python train.py --norm_place="pre" --norm_eps=1e-05 --positions="alibi" --tie_embeddings=true --init_std_o=0.0 --init_std_up=0.0435 --init_std_down=0.0 --optimizer="cautious_adamw" --lr=0.0024 --beta2=0.99 --lr_head=0.00606 --decay_fraction=0.387 --final_lr_fraction=0.1 --doc_mask=true --steps=7779
Each number is 500 + 40 x the weight over its row's rms, rounded and kept within 0 to 999. Layers, rows and columns count from 0. Numbers have three digits each. The size before them is the row's rms in percent of the matrix's.

# up: layer 12 MLP up, 384x96, rms 0.126, rows 161-186, columns 0-47
# down: layer 12 MLP down (transposed), 384x96, rms 0.13, rows 161-186, columns 0-47
up161 097:471497411559470587498478456459518568473495515529475505466506506562471438448559430553543500451514526467544479460534526586550470533422493544493459
down161 100:515539505527572510524501542471454466492462438482542448511434416458526475501482510465526457585482461476493406500498527551464524491551487510520497
up162 090:505497496519673437463506559513524476489448496511434556476519527480525467518521469521423488560534508559513507431436471506461560468466548484505452
down162 080:460482484442338537538516492495532509493477484581573488492484568510474459515496540519541506471500508441471505607540496485516476474570443526507549
up163 092:460444446558548483473514586486527502477505483453425570546487529476459512586508453485509524495485468454468506485497585433494559439466517477483553
down163 088:449469573447431466401513466565540551608501516506548477478551480525566531473484524490532468483497526496500519518442509489507548517475472550482447
up164 100:520463477465475531400527480524525554541570388478452490501467494446595506498433466487539466525550548498442500515486491502492532448505537541476473
down164 088:517555451545484530436460447515507421489577480482448545485509440478508526468486499572456434499540544478463497481461473575506509488560509501512432
up165 105:488547539490442474483458500474439453515494463498562494477482490560521529503572524513511451455478416543533526545487502444486432449489469547546537
down165 103:479501539513502431532501487496509507437459422518442499558515630494539523497508526451525540542529537526456513432463514556471545543527544505503435
up166 091:560503477493530519435482555442523439548462549463476517497523556417544482507547484462477436526508590452556493548552603464482518440514553520481514
down166 100:493418504538513524481451536519509477595483571536558465428519460553501443537502477513491462500427524482507536453507487496504493456491530524516497
up167 112:429432471492521514432518598495457445499558525520503560557505508568460471537477455549495435501460521433510496477506463555501532462456588538495530
down167 118:437464594513523461404484448454500470533607476473481547500520504494502481459485493504486462525492504511523488452559496577483366498487522475521497
up168 101:480536481557486497464548620476489525536462506464534532573444505514448461547482507469528510480478498444507482548518506516477455579456523526502526
down168 094:509485476445552546500499465480432545483577537485453465495498455520478553482454505566493473484482505573419496478453534433474456486537485611554512
up169 117:491419502486505526467436441488427520498516540489523538540511481497483508500498534546518468512517461589471490491545478471523516535493513536500534
down169 124:494500511544584509523520533485543475512493506481511494437502538394502506461521482462470553508618546553522528584490493466546575444532491549484473
up170 090:472503513416553523449474461471436511522538561456497567452446509496427559487534529547498477529514519445567515474510515527511422485496502512524513
down170 091:459515496458460509508514562535497538447421531515473429484510483471474510482527485483485472572530508494468623481545523583536518420494452547524551
up171 099:500525509464509465484504518465474490515535546488525469519415480570426413524475466479524496521546465500515503587467449506561510569505469519452516
down171 093:524540528509421484481475480536466532543477492515540557449472391502518506542516464482513522456583501485525474504504497498386544525525445555495514
up172 103:531567470532502481493564534485478442572495442503417507544416448556504438490502442434486506466527515489536552513522486536405525467410517517448489
down172 104:532506503545575503390433518493517450564526506415490472541530496524507435547483434512493452499462491584541550579544526474476497496517475586468491
up173 101:467533439465458495485485478480446452516567480447437569543552442514418484428531503524466548475504498460526469483561506470507543492472486549517522
down173 100:481528537531480419533503465468439563490528547541490538493470456515520454512498464531527533500505555439551568476504474516484478461492565426452512
up174 110:446496496414476577462476525467577472572504519457498501591467529552483479481524448509532550530535470452463544561480526530470527470458489513505473
down174 112:521506504482527474483525535566507491519588512468470471450511521497521429471436449530499562530515499500507498500443534571515481514478483477484506
up175 087:490515478412579468502521489502527482501495477491461550549521509407550496527510486497493528549538462529536572548519505511448421494467513494555440
down175 083:459473508527482526483506495551505502569548486555581453447558500499522503477499481485485516452526478498454460440496468476532480511454492541503538
up176 087:438573488482510513498529490479554423438492502457444515514466559500446471539473509567473528482524439413535498490433527524555466484502490477495524
down176 077:586489553574552490483444518524463506526548478493472464465561429508492602493493505415477473554539555584458545515535484459445491503469538534499469
up177 089:409480473500588488459535604424442514519540487444495552535550458530488503523472450491495484520502482489531486523585451518567511454569532486536487
down177 080:543491503528481483506518458527528573475451520468519548443489541553447516530460472481550534420492554544488553479530562535457504491409499539477559
up178 097:481550464517509489434550519459537488536578496425534575510507534499437514498452520508501490500588485395553519494477494520508540476491551451503548
down178 079:566497530435489488490482499558448518502518482541502555505560505538499509487489494513502530491514563496486515497584499535479420451527447276498483
up179 101:456554434493538485495508504424507493547532549544512482523451447510559473457510479547465494435546496471438508488545499611510520492517516556493462
down179 113:467460442500521461451504441527503531508564542552444511568522557481465506465550491457509494490473567476567543522429436572435543486547460511395551
up180 086:488535543498459489438469518485499457495496573571562567454502529512524537556460517557554514571482544493513548456454467554489523506521572621482530
down180 091:521547505518521509475466513542491483566456513488503463464471481495448548563476510491529554515494538483516405422528530501476477546576425494485442
up181 093:495524518526537586467466462435531516484520517435450515548467553515506524514512493538519525469472472409524513495520530499505494448448534550497542
down181 093:480549501462390502508523484643543498469449562519527580562498516492521505463502447470500458512485450553503498443498446491485505523561475507453464
up182 101:466514545529526560465453516435455523496549469509479502494519477552527507536455437537453520460546520500496511508467497392587454478484516543527428
down182 104:475554494546544497538528482465516490458490502527449545437489540473567509448479563505540433457489493570464578509454457502518505543428449438446499
up183 104:516480417497465510475451515490549543518467425491477535554476517532519534542467477430591457436523465549533524479488526488521568543546423576545524
down183 112:432498490536428499549554487465573548493466449487506483507487505502550535538484549531429542487429544532518485529529466429518494556490552538523510
up184 094:469535534496467481493477478442482485521564557510480557511443542573534456597516479449526549438534520450490543574461580439514524375508583490517511
down184 086:556437365474578505509535470560539454449534528486467491492535420489515541491463501540441521505570421589476483509534458554525505499533555467544453
up185 100:486531505474473546497535541525528486448536506455478480544484468455503378495566550491489393495539495510491543475515522512439478420428517531498489
down185 106:569444586556529475477432479506477498514441512499507488509525458519518488499382446503551493493473467449474540491549483514532447500478442538538485
up186 099:455578500493507586470508517453553544568473420465519511548393558442542508490545436486545513483527464452524488527508520534535448490512450499508510
down186 102:546503491512483465501545516460524507528512520528462491483573525535589488532571503474517412520473484550414488471475485487523547441499517551422420